Each number is 500 + 25 x the weight over the matrix's rms, rounded and kept within 0 to 999. Layers, rows and columns count from 0. Numbers have three digits each.

# layer 2 attention query, 256x512, rms 0.0907, rows 0-63, columns 64-127
473504481466523508488523479486460523516495511515475545481503481503494495479523492491454492499477504478514476548554506522496519494510486489510493510499503539467443527496505559539534529551486554
538522490523499467492473495496505485496500522516485523520545503519546513519474506517478500522519482489511536517510483501541506523497490517479538526481529493495504523502475497474483505485470461
501542497500504494486473544533473510489512518497491473494480506447478501534494527462536510481502484477505521493547447504508486475555504526490514465508484516524494528578503505500492537476455460
480529494496525464480516517535507488484525480532483528498478554478511507447453498512505484515493513498486493489477490460489482532508494463500520501488501529537505484514526487500504503500511526
465487479506523503531506526467492538522491507532517490483474465488518482530477505493490503495502499520499477472484475531488520498480503528532474512462492476513530530495488538499514485502525449
508504542473541533531487541522529486480511510491530500488488493514468492500499453492500492483505474483487485503478523471473514486499477538523498478501501516466479487524501538493493460481507516
458485515460503517523508479500509491491506482523507442496517515470484527510472508497527506519493461547494531475558489512446521502533479481495533468515513507503469480518552528478530489499522469
491532523498533471523462477497486498515482502484475525521488459529483482509483468535504520515511500509508485545500501541479490470505499502527528507505443526508499492513503481489487436510510516
449523519505460481559494514489488516500552509557497519463519472490503515516522486515541490483543478464461479531507457499499496507464521524459487519509484537517439514506478489454481529527482524
517484528451482528467542468490516522517512477463501515451496496523468533498505503516488525499519514504460471479465548500525534504494490520470518501481482487483517501448496461484528542489455517
545504558506512503508549476493484513486490479509534543499491511503496488522523490494471491437498500489524512504525509480494541513488495538519496524506446505462482496524505499463484516490510490
471482463510502492514540493496488481517490475503479502445482479503502510497482496521521502503490528452536455515526462485478464468471540498480526498534539487535492515520474476488471452479563464
518471498490459533485514508527482493539525512481538465494422477486530507495465479495517488475500497484495482475561527506504473484496477540500518513484534496496532515523497470497501550489474485
514486547520478521493500520491441485512485540486459515491493483475492515499463524492485473517502515493493502485515508474451497497512442476522529482509508469525548534482521498485542455493482446
500454514473448496509528496517493517524526495434482511513506556505529474528523502465510524501507532493523505499518514516496571493538498449456476486539526486463476475490491476490499527514504510
523493475484525498475502495495504458478483505489500486488455495503508522449488527484502480502482530536504502525470511501499492497458509507525465532484484450514513483510478497478493501493537477
508500468455523520492481480518468508498507456514497526471497502515489492540483472508515502474542489487531496493475497476500481491447542497498505516510478506507498485531488513515505514471474523
466470537487482543444529467485518520498485484517502519509507546509534530480522473508507520473489543509496488528515539477522498511512493506498504519513472494523498481530492495566485512473551490
492495493484487505480532466513493512501512489447500488490493526506514502482514496504477456505523520506493472490510526494521509496512487480508500511480517498520509470532510494467483536532484487
524475527509486512484469507476522501531525534487450500476492536493497510512491524491503491508524504489510529501481497500534518493491506443485513512522533519511486498490480473513457519501526477
475536496510491499563499519538502496496520468540502495484446484482501521478481506508520530495531502483471485495532515462516492479502506490526503547516524528499494526552508457513511452506494547
485516503498463493531516492464541519477478453490496465547464509498484491478472543477486485492519464501462478526536478497520519533526471536508497462502480511446467528513497475452486513484510464
521464519534484514515471523488534489500535510485484494470495528509500511480489493481510505548463528490521470517532471513483519476490492461455503441504481531521505474508517503489491497472518488
505516490483513460447478476502495499484507506475511502482496499514500491484496482537505482480485508503499537486451535488583473494505483514535472522480496476546463499474462496546493538497502470
522531479465482498488506525533501504519498517464505537521516499479480529465517540516537504493526455446488494465508525521480446481474475490485498498544524540479453502484477486496491470490527473
469502569493511461542459494513506514501521463533538493511525515481489463482493537565486513479479489489492485463528518506450482533484495554511466497495505549512540464545533527507509477540486542
519482483496499476521482521460473535537499497540499482471545487494505532499519510505519527505413527495537529486595420521488550464485547479492484524441524555468503478514514516547501502507497506
560516502493466553458473532483498487511511474514455486471484534534509518499498504481539475533510482496498502493487487486488469501504518500536459520464448456509516532519461521468518541578497507
500496514542494511456536498495538507490452506454520464449461497481469494476462519460480528502524473468487484471496534512501488443495499462494479473500523510532513486543512488485436550539480531
487528568511504524464507498535523509486529498482486502504531493495535502446505499422468506509534506472529516495435500503459532495513516488507520494554496483471544468511532487515495491473531519
429487504510520526469537525521506475479565476511456528503485483478513462514543517470496569550532492487546520494480496490501515496488465501515502480465481500464486449518525470482523421489492501
519473497471491495464482479511510528495480432489505515539524464533517460480521529523505491524509556511489476505530477511481468544515492457498494525527475552487522506512515517461518492507479486
485495495505519534469486525534492494501548524529486502473524470517564477513533514487486515501544476503535528500505529465489510536511489532504521549501499451494525520525464466509498496515532494
529495472484470559482503458506491508500500508510520504466500510494554508511504511487507489453476515512508507484466492547453501515513451509484520532447511525499507529499467537495576506531558478
477508487474501501521513538507482519534491469482485488470460504462526480481486473472463494550492496526489476521530479542470516494487488504446502553482522487496432536483515521514566512540454501
520438524530486512547508509519484499455475497495499454493507523478519519510539499520470513458490465513507501501503483463524528476535511524520512548484516536492501544516551517495468488452523497
478486474471505522503460465511505517526535459516490502540526547510476527467488533503480499467502544542506525493511517471484499503515432469498491473474495528490514567524475493494483486490520504
496512547484481497517473500441468491528516516504442483488521474475501511495538489488527534507513474530484518453511486514462520513482490537500521538487493512490517486509494505502479481490564500
478473488483502515522470482483517441441486474503479510505508497474508490499508495533506516464508489504525530522427463503461505477535542475476480545523529478507538492489494501500530499511515552
544492479511496492540482517517457511467476478465473474457502509473508458472458553478506511497468553484575496487511467449540491485514509535483544541548456489550500492489507526508508527470543505
486507510514493499521537502541513565498515497511487487485442510465535495460497470473514497546539474480509493457496542447518522533484511511499483473499523502495474519491489513501513533473531520
504534473477463508498469475464516539480491480513500520466518505512513479490533503545460500455567555508485484493503511509460540464465514495505515521491465524535469504497517506543522508506513535
491499480516563460481521481494497440505511461501441507500497539512474507496479523467523505521489480465543485498461478453512474540520483479515507494462519507479493535474434500573522454462498464
458492533478471480499485486481502505494549474496525476487474545501544521499482493512530499494494475485504494498508486530516455494498514516500484520536505452562527499505477504445460544493559501
510514498493505500553486484532498558481515487528511531577482480491471470493477499528529482503486499487511551481550536505480495494496509494501527518479507473554514534499498491589515473461523466
466483526494512490540494508481492484498520493527495514516498539491482524460470512473493427478487504519477495497508493531442517485516479505470509549497497523488523507477518500539564484483497518
504498471475454496497486486538501473464523542493513501522565552474522508475545527533487523489518487528520527535518525517509406504527477511520452499514497488499515500466523501491543524529482473
491474528482525488558492485499466525535449504509467461489550481552458501538529506534530487490480496508508493526499447517466508502461516464524520475489492500531531506489489534505450517481474502
477521516511484510455530494487466567467488522505494444478501495531472510518504495538484469492520493468484520525491476497496505524511510522449442475484487471484552501554470513556510503439518515
463466493519530498537496504506510541498500529466522462540495487499463524493493554480492479486518523512518462517435500500520500511488528490513517499537502493507507512533471498514470541513476530
479497495485481522513470470482488474466452532459518518496490507507519512514496475562479561511517490497515507554468492509499487527453487492496516502522506471475548505499507506462490498486468531
447484538489507547490516506500424495482461491487495533457527502495496499517558508492502499485503539514495519495510520520490490498493550492525504519516526455471461506487475505526539492459532495
571483464447486490529502574496523480456494453509527455530474486508449493520467487490488520490457543507510475456490429494488486465453497499467506497526488492550531481445470443511473454478487525
495509516487516492459546494425508512493482506473555504492484487489492478509470510468460506523530499530492537474519495446497493488497509497478477543486507493466541493528500552493512544487534520
459432548522501453545510479502512449502518539516497486511524489497479517503523477487494515518500491508459444517491446478524530545521517504495499515551502508488480464532471459520508481510522502
523515486499494498506456516456495563487520560500546491507485478517476474478485478467496496508510482503478512523517505518446523455510450534525523456441505519514571495491473489485513531480516528
502516556472483513495510482473493543504483494537427492507548458555495497505495511490465534487487502504524468489501498493523438499539478519569465453510486496482490549484525516487509577490538525
484478504486500551465469516488552474507497523462461504516464485455470502494483446492528478542513520542459453505494498503488474502507548481542562510488496521530514487505483457501468514534500488
498490533478520487534526487474508520535490537514487501469560497535520540463514507518527476478429542537443428493500509463459498513454513495500530534514545546530436452451519497478473510477501502
524488522510514527504507535519522519478470468483533466521500431491510513478509492454487517532548569488543474486519474500481494493551493495521521492498510498498484485522493480513468533532497512
482490500546513463507537531476536458451445511498497461455510531524464522532526478507496524539516542498496478493516501490458510479515511512466512537474474519428522480466472555502525532517428491
452548473525523501548532486500563489520485493483491528475508527509443463474515495519477471509532493500491515478482477495469460500492467510489482493516528503499525515507499505446467467546523474
529481492494501468470492462481497510541503477480510528500521470484526511528492501472499527480535529515505498468450542550542536528533457522472461501489487526430498531471463521515507465476534477
485515511517493529513471487560521507492533440510500483516490468438442506521501531492502513504508517503523528486520482492507501499500525508490486474419506504508518472541496530497523559509481536
# layer 2 attention key, 256x512, rms 0.0902, rows 0-63, columns 64-127
470493497466495478494509538518520513474483519522463507507506474490470551483471488504548496515487489493496499455430534494491543510463524510495492536520498494495532529490498481484475490512519473
501524478557513504495477547512419499465455466478470525502509516481482492493512529511479488514490484542493485497485492490512534495496519512500516502516494486537477473509499535505527489504500505
507484490495479515490514489443515487510498461485480528476526481548522457486519478507502472486497492507482494484501514517484493532482514480534511475498511498459468476475503463500528476475519523
500509493516489510507473472471526510490515486475532470461492523529526503498501477471490512486508517489528519479508491552506501497483506480493527504509535460455524486475502504491500508495501515
545473520504474459547505520541484483557503502491483481477525470492526515463528490496482495532509534516522469502505493482515486519539522481504481467494515500495485533499505464526484503495463507
501494482502504479499482494480491474525459471537488492475566465485543505503511500510486485469475504491538515503530441509525526496524462496495459491448505481558479532518497478521508518489490544
490488522540472496541500535467480488533505508508523513497524482497541458494484537508480502476515521520522450519451444494459525548493521534481476517470523527513498554509512504531511490492467512
508509484500522484480505498540486508492501484503508503492519464467488490482456524482531476480492471488511528517495517490512481497498532507462489492489520495504503487471476539488474518502483527
582460505505468500497472487512476486511487533472485449555429473487460501512498531478477556531495532491530495481512509508499438471499467451507545475527545468493501526468487456504477528515487516
518495501538519458503499526533505482490490514499548496500489493468486485491466517481539542532464531454528495497494489493480495475483476500488474505487519525528456513521503501512530425479567497
490497487494494523480451494478483512491495505501512467452503481528489504496520490487463510491527510518491511515492499527485405480473478454442529470496505484499517482456503526551524501561472501
502532475461499504489443485479472530488516510459485479483475529461519482502491494506519489502511538522444467445460471513533516502490444536515505516541488500452513433508455540486532517506513475
522496483501501482469459514495499502441485507483502500557544534507538526493484509524495521515475449544544491472476493500489504483504502487455443458509461502491493484483528482520500497493492527
533498450465486469474484480522509524490500459494496439475506510456553489467463477493497469488522469488479510493470449487497498510527530469415527503483504496533493497509483519537528498542556498
489533482541506495494512511546482512520487499466506504447497472495474511495483490507488481517499483514509456498526488525537472506475506539475557520521449507501540466450487506466522490476511486
476514434517548524504497501517491531506533459509506530523539535501560490564534507508525525468487482466484505465513513508497531439530477461498573486481487487494521501500526506500501479471542469
471511500405502494507488494479543486507523477498541464487471469534493518494508496472461492466519498447475510557497499531492492481477492521508497520472513525468485533468520525509525510542521498
486529456474488498522492513482465494484477529513492475509531494530466525507506527506447468517561495500494506507495502486487439521482489496458480501474533506516520476493484512528520527527512521
505526503506542514480525494448472497492473503527469514531514473524482503475489517517489534492478473466501534479473494535470501497513513523521497510508517514535488483464501504526495537483466460
496459497504516484465521526510516530459499451488500493501518471506498472510534480481551515527512541513496556515482511489477478491463476508503499501523514548479485507496527496544497515518478462
499501521487508499483496511474471477553528488524525503459535502510504474521481512512493469471528476498536546512552501507475489515517519499469463487474491493511483508480506486513513525465473492
518514521483533502481472510489472497478493501499496530496494515501481492500521490539516475489514464501514497489498477528455506511495501461502507506447487507520512442474506491513462488493474480
474506499477544530499473474482478503443555482509510508477499490452487480539528524499526469440513469507497551480485547484482496524494505485492500507489509485532488492503475506502496523498472503
464506522530506537542482489458548524483497444475490493495463499477519484489508539506550471464524513489467469497464493519490496507492504484516487475534472463514548499518497518495497489529522485
483577504533481491567467461508511511502529514543497458508405517481476506463506519498490507462498523493444565488450487461549498492536499514473542509473472486543540518458530480497489551515507461
506477445472501508509535492493471484478440519517512489523513493534549506466506494490493509485432486480526442511508470490503522481513541469530509491501491466507475528514470505499517505515510471
510497549549492555512510532520519509501484512494483484511509519539513475528490468487508500520542510534480492465470526466513462493455469529496519453483514525552437515518498509512479508451493514
504444504446452490518502489539477526463537486516553483523541519477535491491517431484473519408486486504481531552571489536517509494471494450548498474492507546475495498586525485516498501460479503
484516492511526497461496520530484505511525502497498529534545538518489487512496464517488490545480499529472522439529517508493486479488503493489462526473481477547474504520486538498493496490471501
502510437492517461535455500458519438498446510432474513487482515480472505484459435505510515519503497465522479543493456499526488522507568471518505489514496489482510528506461524447511512593483506
512480475529473470531506441475485529505494471519541480550495497497483513495455538485463454468491483491479467491504533529475492511511498502478464512535486510491499510503505456559491508517494470
476467491523500515526468512456484473534477510534486476514485532448541493474516495504468521476495462486484539481490482522479470508507519523505480520491525545509549498518486482526461493515499500
521507462466512505489499515428514509481460499474468527505457513510481539500475496481541508498474500437497495541508453566517513498510484416494498497516468493487551459495481511458467505483488505
498533474468548472532449530482464497464490502466493489513503474505482519475504505508558522502530481484482456542503555516504544499530502505489486488508485465524509495490523508509487488472486542
477511573492488476522476509484506497507548513552517533473526509495471485562491478530487516437446532486495496482481482470489485519495495488520527432513511462515495483521489491556443466502510487
483510483531538494478510513489456506497485492524482541555494460540474476467500493519481520527457514493486495501518462495506488506487477456514520502508504479513505474489494532472495510531479525
497468496493507499520527523519502515523447473476522472526517513501538497498488444508511501504489481466486495478488493481553529471493519506509506492513474467433484491542510484498531508551506427
498480479513493502490496514499544521460492476512569541506472528533510526513494499483506480497471525492508471515420462511486506500509499468512502476513474476477433486518473468525501503491460466
509530526478501492516525470492520490537495529511457511498505516512507535500475478456528487538527510548507473507499483535503524540472508511491535483550468494536431504519484512467514511521495477
468481533516515509437541536478494506503574490542562497578540511527503476504501461493467521519480513478461513474515545455472496482533449523494500492424575504493469500498535488501507445437514485
523477507499520491521481498502502437502510529505571540499551453572431461477492513466489479477505487542483488514507506480486521493456504491494494508467489512503470492497531523525509529511498526
529507498491473493515500535537507461500539534491499502511516514463449506511501497470516491502455495515479517522528492497541492524495523458478493488537523470518510543494470478508462501513502520
482484516491463475528493513488520499493522499522496502494531483512519515529501529501510512496496486514524539456474510565498526507526510503493513542552427493494515480487497488446506534544503472
519457481500516520526498516531497506492480534487511520466501549512496487514525486492433493518489507484483498458531493467491513496461508522508435487422493480500464495487495477571495498475452505
506528535459493486457532504477516477533523507512503497452500514520511530514543485489479509522508493523448486455515552468512487439535520531495480516472515558442470483509499484484477495476485505
507494398524512490483520419467530510514478441523471506511494489482507523490513522508507550527490531469508461507463494467529523445534503448526491466512487477539501531530486480475515499525535487
496507471526518462530498481454507563458514547522466470459513512506449498547491474528513489509513491505486497502507505478471493480508520512456505468511506508538528538500562525491481457496568502
523491503553522511472492498511498521483517498498521475564473480493533489484478515466496503528526510520503462458520556501530508476496471501466502491486532530513472495488469503477508462554499447
561494519504488558489492500522472476505464496513533516528538516511525508467505493563509521498443497510517441491535447484516467480479515493532525452466507503504525486486511478527479525523471495
456519521479503522486529444484444431462487484559535521475529506513542494461516483505493495480502504495488512457527516536519535500506465544492498513501458504505453484497441501520503463482501489
468574504476475453533481488564490526518518540511503508496507533500490538487496512472495499455479500538523497522536519537514552474496522547490543503499581507488456519423466507477520525504480495
564488504502502467474492487516512487455487499537546529484499456467539493495526515458528521506489438477502476499527505478505503510555476523462542465477513510539519531479502509512449482482474478
487464553531535484485431534493502538502526531526485531496465535503469501466479508498447483526500505495508508521526534566479509516472480484515484498513493501494488482476466488468512518469526488
509513511517498534524519430447505463498495514482450558485533511528531503532459484506506512490541483475512500486499491589477480510480525493487516495485442503507501504532541496527430512490479549
507507497536532514481463476461511472483471506455488495504533510488491488483470537516510464519494490488471451481529473508468518476476511512486513512525513429492541541468463533481543503527492510
490518498449491462515490485547439491497504453519493527464494485499518508503487532574504516512444512513527521479503521543506456538506496499473504529519460516490507549507473527500485503506446486
483433522469468512502495535491490503545511486521548495504484542467482492469520439507515533507475549475506535497464549526501511461485456488458493499487572521493491513515500450538474462466491471
534485444475520539532503478540496506559547500487464495487484537490513494513556502486512519473526449457543509481526523467510513476485465480463461504514470485542447496503525534519528517521497546
504511488531488549499467504552508543507502487480522512524476517482478459519504468497504511453513454497501509486488487524496466524511488479516509551496462429519545474478505513521506490487498483
483519496479520542474492511505540516499513500535485488522464490484469493542493490557474509514509460469491524477464547466531512483482484479527501508493521562488533494484485462460494435474507506
485512485459455517495482471529502535521484500503476542516489527532533529491501498500495509485427464475486480507447508489499482468504485488524516481495519508525485521506514480501453505504521511
481491555507481508471490545525502503476502488551489499469529477503523513482472552481471521513499475493485483470528483505496510535520506480536465469467501482509468509478506540500487491491555497
491529511462496465498567568486459537539476526552511429522514468501521456503467552474490500544511516470507547491587551456494503501485459481550483472519503493521454530537495498534452487448487481
526496480467519524500512485515483462495527490519501496466530486524505481473535451488514475486541483491484477509496504518535478520517498493508465495566528484512527478461505478483460501464529524
# layer 2 attention value, 256x512, rms 0.1, rows 0-42, columns 64-127
513518509506485506490469523537528494517519468447485539518526449493457516526511516530496479508478519520564507528515486518518509492531516467475476507512485477481524482461447499493530483483495474
545469531531459503510501508505555508501522509522523499497512464470520478504497503491469511525492518491492523479450537518470498509476474485476509493491521540485499524495464483497518538459503486
545572485515525471520466537483465500489530507489475504474434518514544508481543496535460525476506486459445483508489523475494527551439478537495494517468487502497503473461446508470460535516493496
477527474537531502490491457524497494513514487546538520512495480495487506473536490462488503526488482543516514501514464505536526463505523498491518514533490467518493489520526484483486506536501465
488494451428522465528553540518498501489559520502491483528466480509476464488496474525507482516508494507520519436473514505501533497536449513494501493475487504540496519490496498483495497451493532
491536546513493536518503475469452494506509514540496481483483477487578535523521456521508507514544522468535485490505503562524538446511499477516488460457501530512560486507502458459514511526517545
432527520504549465491479511514510488537483467477499500487507511536471509504464470490511452496502456531533521470494490492496484509528521464517533433534534519498509489490542462510500489473527498
499520466528503440554490496434467533502513495526505474467484485447539471529494499508488490522487484490469496490492494500507512530492491528466475506507479498488535505483544473501559480473459497
535477517505512496499494498521496510497496524517500536533497501499516509500493488484473476517517533518522471510503491520488526485513529496458503540497435510503520449450464495518500496515514501
500503527475476481468516452521490533477465508490484482486527557492497444492502505499490490506519468466502465513500537508487481484553526507495488508450524511501528538512486509517484471527565518
478509456533504445490465468554488459517524477471535542528525515480530535524510487457486521507509484474513523500524479519506469513492460476473502504554526495472506464538483492548509492461512478
484489462504521499529516529472532480484509468506501548495456512497501509491475536505489499480481472510536480484505490501528504478521516473507517492526555469515465523454494515480530516566462499
497491483515496475455479497508467492519531507487467477429506520514500460474496520501459484476495472495508479517520516477488489534536483473505470507519488479518509487498492508516471466490508506
501512504491505522479499480536532498492502469507485541481524497509534494480534493546522565505465504519543506510470508489530534496535504504514440518500479530474524488479521535504505495495512451
495467476496487465465535499508484515475527473462439485498512516513469548487516477487514526494509444502537481499509530519523513494479506506525501495533532536474467464513514474477483488524540504
489496493505482477493526523538476516493475469473515491524555456444548487500460500479546516541463501482534476536489525480545518492517445511531518498500495496499518504526499457534501530511475506
528496568501509490503459446543484459484471436546489467501517484469480459506485501517498517501478512520481520504551509496510501476491515467505548507542515507518551513453503451498440556513490516
560562477477492496526489507508522466506517473504506511526506448504576508477508564509478513509475486514489495527489481496534474543510470514487503467484524544446487525469543475493523476477504441
505526519513476452524496489508504521479482494523498475508493540495572504448480470484482494503503485499486504488506511512482480475485532473511554514532528498515503517521563460487528467535521513
517439479527484533484531537462459517508496518533504490521539482499467491506495511453497532512511489539501475510504542463523540515463551542548477522503509476513501509477540517504514448522499550
505521505500474480486515510485481463526428512471481525466477488475500504477480480471545558489509496484515404486492508513496507453490437546497520461500503502481502491484481503459527485492522482
495480492486508535494553521541486521506508479526504511485472497522490496498491478496498510498492480523502518488477487480468459469487481460508533495525535506480531506476542528521494529503499526
520493474522478497524492477477543533524549497457501482488491480513501529517460489497520470474466504497511491519491516532465510469506486485475507507481514532538505522532524514479466470499513477
522494500494476469473490498501504537496485516518500507510510513462501527515504527479467507482513489470492532496504540494476461540546506501540515512516509463507489494519508477495517509492515517
486508510466494528481518487462466535492509494501532476491520536513515538528495467514521535470498526513507491495524482491459517536488484481538467517517488425527502499510509541476507554499531487
484488532467516571489498530542484479513516521475501525493486481541445496516498506533505523478464466482483480486492532513488501481460526465476492469517547491498523472508533535505515515489514500
477498514509520515484485485493500515546480497508497494538484484500512497497544511473490433500539479510474522513475467514456471514517497505474511501535506541501510477527485470466485514511501512
511511513540501460515512504488528500555499492469490489503457497440517494531463515531503501460480519512515470489486486506537482517529493480509470480528498505520495469520497507502512492505491504
495496504459485479528524492542492477522501497525520471499544516465511509467504504498498504489480500480513465484487486496483500477522480472483479503497504484502522497501516444500505525449521507
466501516460520504502517492508526493486491472506532523531521479507513505497512509504506501545473528471527505499541491500529509472519510497517505541487514497543471499509482470460527509557481492
494528529516501525541519489528470505477462476471516474494482474481501495524460455477490471488492497503513503481486455516485543522437534505482476490533493477524511505441515477513513499536485483
511510496499519519490543476524475521511530512488497481494522547539485519491498488498498519515467496538491485484531518540488548523562500515526499533485492506524504461503471483465474509514493531
453496487504516477505528510495497489457544495498559522480486527522529490510508529559547495466536510482472494531456496495539549488527494496475516528468481479503483419533503479462504514527469482
502512499553479534507478513527526558528495479499496530554507511468529522466480492480526488501509503537508491484482498534476515511496515468501469513511507513523464500563499514482488467488508456
464535474547496541548497517509483511482507522471538484488435525472478537508491532511495497455525488497468504508486545482516531516512481530478531473501481502467524478492465504493478512571479487
487541476493487502471460513489543520520526479485468501564484485467476431513464500481497506458541514497476484482488496559517522575519502531498525525519513481451520523487534483455566470460520524
575503507497499522469499503477505504494479496510517499498482511493458484467512507461511527493463524474462484507538426491558526498502521523512523543464493487521528464484433490525541499536505502
475516506486503482507504521502511516479488490505530451489523483456458527505501488542524546508527483485499497477477520500510513484523452454505488487477508441534502481500509469534516516485519494
458513476500482500476508500502500528524499508512531503502497477474498516485456489478444501490519485523483480500498475466493521494507494508537515525535461475489477488523519546517511494512511481
500471568502494524488479477487506523488510492549505521474493504493511498514498466493509512493493496505488473519543497462489516451482499465495561482532506534494483477497486493503508458464520503
452448486543488428505477521484471506503500521498488479466498505513537492471469517522499485510488458523529470478485506486480533466522491460522525480481487492514504485540534483526475422514484493
498492558517504530520477530467557524498535516482523492512483533484507464512485463512510490509544501485504474477498550491459466537523504518511510514450508468504542465497478483505514479528490469
466483532540494466491515534515523493482518514517493434519489516492501515507483529498510479503550505502463493503480536452429479488467448488526488452521519492512500483507480480488479488513506493
# layer 2 attention output (transposed), 256x512, rms 0.0932, rows 0-42, columns 64-127
513558489494481498495475505492533496513480506523476517520493519545493507516523480547512530548507480526477484512515494495499489497484481497520512471545490509490489518498513484505525466499477517
497492502534534557522473491490451444509469507521506478516480500494477449491495450506539517479496498495493482500493502474467514512506526528502491485483515446497509516474499505496489483565490516
488453474481466502490516503488529486497487482521474504519509448508490491498549511443523566500450465518522523549532521505539510496519498543472493514492463511460488543458505510466506459484457471
491475509506511489495549532503544457497521486504496515486557470522463494483490498479505497513511495506500519484514521498548445555506464517520518486547500465544474463521489523517464488490499462
514503511513516500493514512519484540513521499513500449510511506502523493461472470465541497493520496540435484512508532499461541518539463512510486501494492485506511511540518561521491507519449515
461491515493477505517514486516521553469506493477448486527546509514442488528474525499565490538443496506522434509448507486517494536515519503491511518461460503480509514510470510478475523474510510
474491501467497464478468460455504467459514555470507494498506510478506530516437525502483464472532492508470498516515477486482511538524511509480519512501478505512524504486542434539529506510514499
518436498546506507486514481517484503500549492493512502503470512509530503494543474486528503522514516501507437503484488526536471518515525488554512534533465459519492521493457511430484523519524479
463466455478490515542468481508505492503502510492481495473473490492477501498521495479522450481458481486508473483483529453487444477498472491510485542511517536491515552501501503482485479522456508
421532485480526531501492442488534479483514494510540516504559508463459509512459528505520498495470519468494509522469479514483470518465478516492523523481455461470481521523447464487486542466466488
467507511479547499483475540521480524500505525523486529510456515493486504502506519486535489538474464544490505492560480521505452441488521457516476491489539505498435540532518463544526502446542509
528482502506478490507511553507483492467521519515468487459507481461452491495501456449494517552492497512500508545499450440551511479515505530510490542526563534468508470450493537564472494492503500
540520488505525472544460508517459484489504511489473499541503539525514479523503493465484508505462491483528475506501479521483486472524497509501511521480481529459511489511490548481530517483472508
498495454488487536458479471439499446471504531470507536512486523519489521496498483477503475458521522494505514516506461494450477462463524462507518487534542542516510497501499501488510453505499472
470484498521491501515522508478498440495487508503522535500543459481504512561480508470488500514511488494481454523507483496498528486474471461479526487487531510508480488540482534552455500508507502
502558490494490527501475500483436492500471528519492464518426538500512475482513509494475547502490535468501525522510499491481512456482505504487492487478544524494518509510519510495521509533505505
513497490466509518447551491463482519464512491494505544479503514465503509555483457510477532476554552501461505478513493521540487494531504487543524479499506446517522482497492521523526464514473497
477499481467497497503546509443533513528486463493499512599531439568499473508523507529510472528446486502456480528493563482473416555493484496488513477464527515433476543485518534559510472480460467
505515484509444530421519529520469516462492467517496519500476508503458521527524494474519476560516515467467528515482510508558529520511552511498498495469479501530500543495493548525497501482536529
502510487502508503503497488472508487515497483496504514467487477476479498474500521502492494559511486476510519465535493498490472492507462482499505520510511501544514500578487490511520537526481518
486544500517495510497532455495524488528509536468482546489544510492447499492496513462485464519492540522465489482458507504531488518485476448506503489479509525518541500491437487509521502483478511
517477549446510485499579440521481513501515496538498541478534529516491495502483470521451468510489510513492449500457465505520498527508469512550548501512516498518465468484484476551496446452504470
511469501463520528487461451516495490489508491482512523467438511508522483498476556499498517501507553501512464460520557484513479501480553501478480501519473466500505479471518481516490491492486481
487475473534514469473488526491487512500500520490463459522504454486514502523504509507500501527527494522523489442466499523486510521484496469489514486450454549472538481562467452491504508462459454
505544505525524516528564487523513519507517484523502490480513477484500510492513468497483511514510466471506473517495490500492539533511461530526476482485489465486487532501504520488523468453489437
499490477485493447526523507476537526506521481497474518508539502517526482497468474535500484521530479491481481563496503518468463516492516472520470494460431493490521478472524459528518508519500513
452481487462467498490463471503535496509467477479515495469453540482465470440507471498465508509490468457487527548509512477474454481491508486537526527484492467485509555505489481529515537505454490
480519482508516524522512471490538560497466476441459528506498494458488505537539507516523524513505510457481515525540533466441472510497476427481500532495480511495500493482523507478506532483539500
458455504519448496505531515468489483478491505498504518483539488500485480525479486528552503530531506470475466554499505525497510532498468508495513507513501469496508474473499481507530493500487475
492523517527454468534528522499471535511480539491509485570497474464489520541495468511492517500511506516484467492570527526448526525490497462470454480460510500508528427483533536517458498503513468
507452493507533475500514484552478456513542481507526509487527537520541512514530460529453489534507538542494519499517504494477536521546527482500488491547517460496449501512508494538536493480525538
489489500520475466490481469524494513499501499528518474454545458501488480517460469483500530500504469545514502514526480477473440523527498481483457490498494510506469500528459516518470468504507503
518489452484506476470555536480504515546504511540479477477521473480516540544472518481496542476459505506492528506533522521472553529484465496455489517504472513541490511527512516520469492496526482
475463471498483526517472461527518489446489506519494482448505522471490500482490515477498501456501539516539491493492517504484524472486506516497540498554471454476535543467512525496523529477503459
493494531520483485492484504498480535517492519509464456516480508506491461494484496517503519482496451501497469488485507475505431529518510491514498505448473436495509515494479503491528486499494497
514471513520507503564449515507469469532529526487483467465508443530490504478556477497531512506468475528530475542492529484528513499539502448552503474487503513452476592552507506500464476492520462
529490508532523551482496534486512496440557504511514519486504499450495440513485506520501499498456535475462471506542528494530486507462540481503497471476483497502495480473491481504472548497503527
467512523472520496478496439514490467539493522489501462484476553525498551509480458477536508463502514506479561510490510514487476456457502447476483496508536512524485505484497462519461479494490477
502487496465496474516532490502517506468491484491499507535491505477510460489539503515512467522489507524478499472519461486477479533519489517554492523491445502513525517499457528543479519485521475
469518469468493491481517462447482495484512467537563481518497501498507497442541443537464456485496538569485500511535502519517476500525494474439506513461510527498480511496522511491506511557496524
498514439485520489532554517486527511512455503477511482484486480469458513505537502496482532518479511470537497485460475498515514472446485513461451526516511532488502486493487500469482488509512528
510511510545479431485459494435527511532468512490516527493477522501530536504481467501488464441534488508503486475433500467534522456482481497525517485497510522513485473509530469502518535515485489
479501582490505502488536518494483534491522482507511496492503499535475521511475477475519538509466499484504540486497484468499465492489551468473494504531540488510558479508501495478493520482515470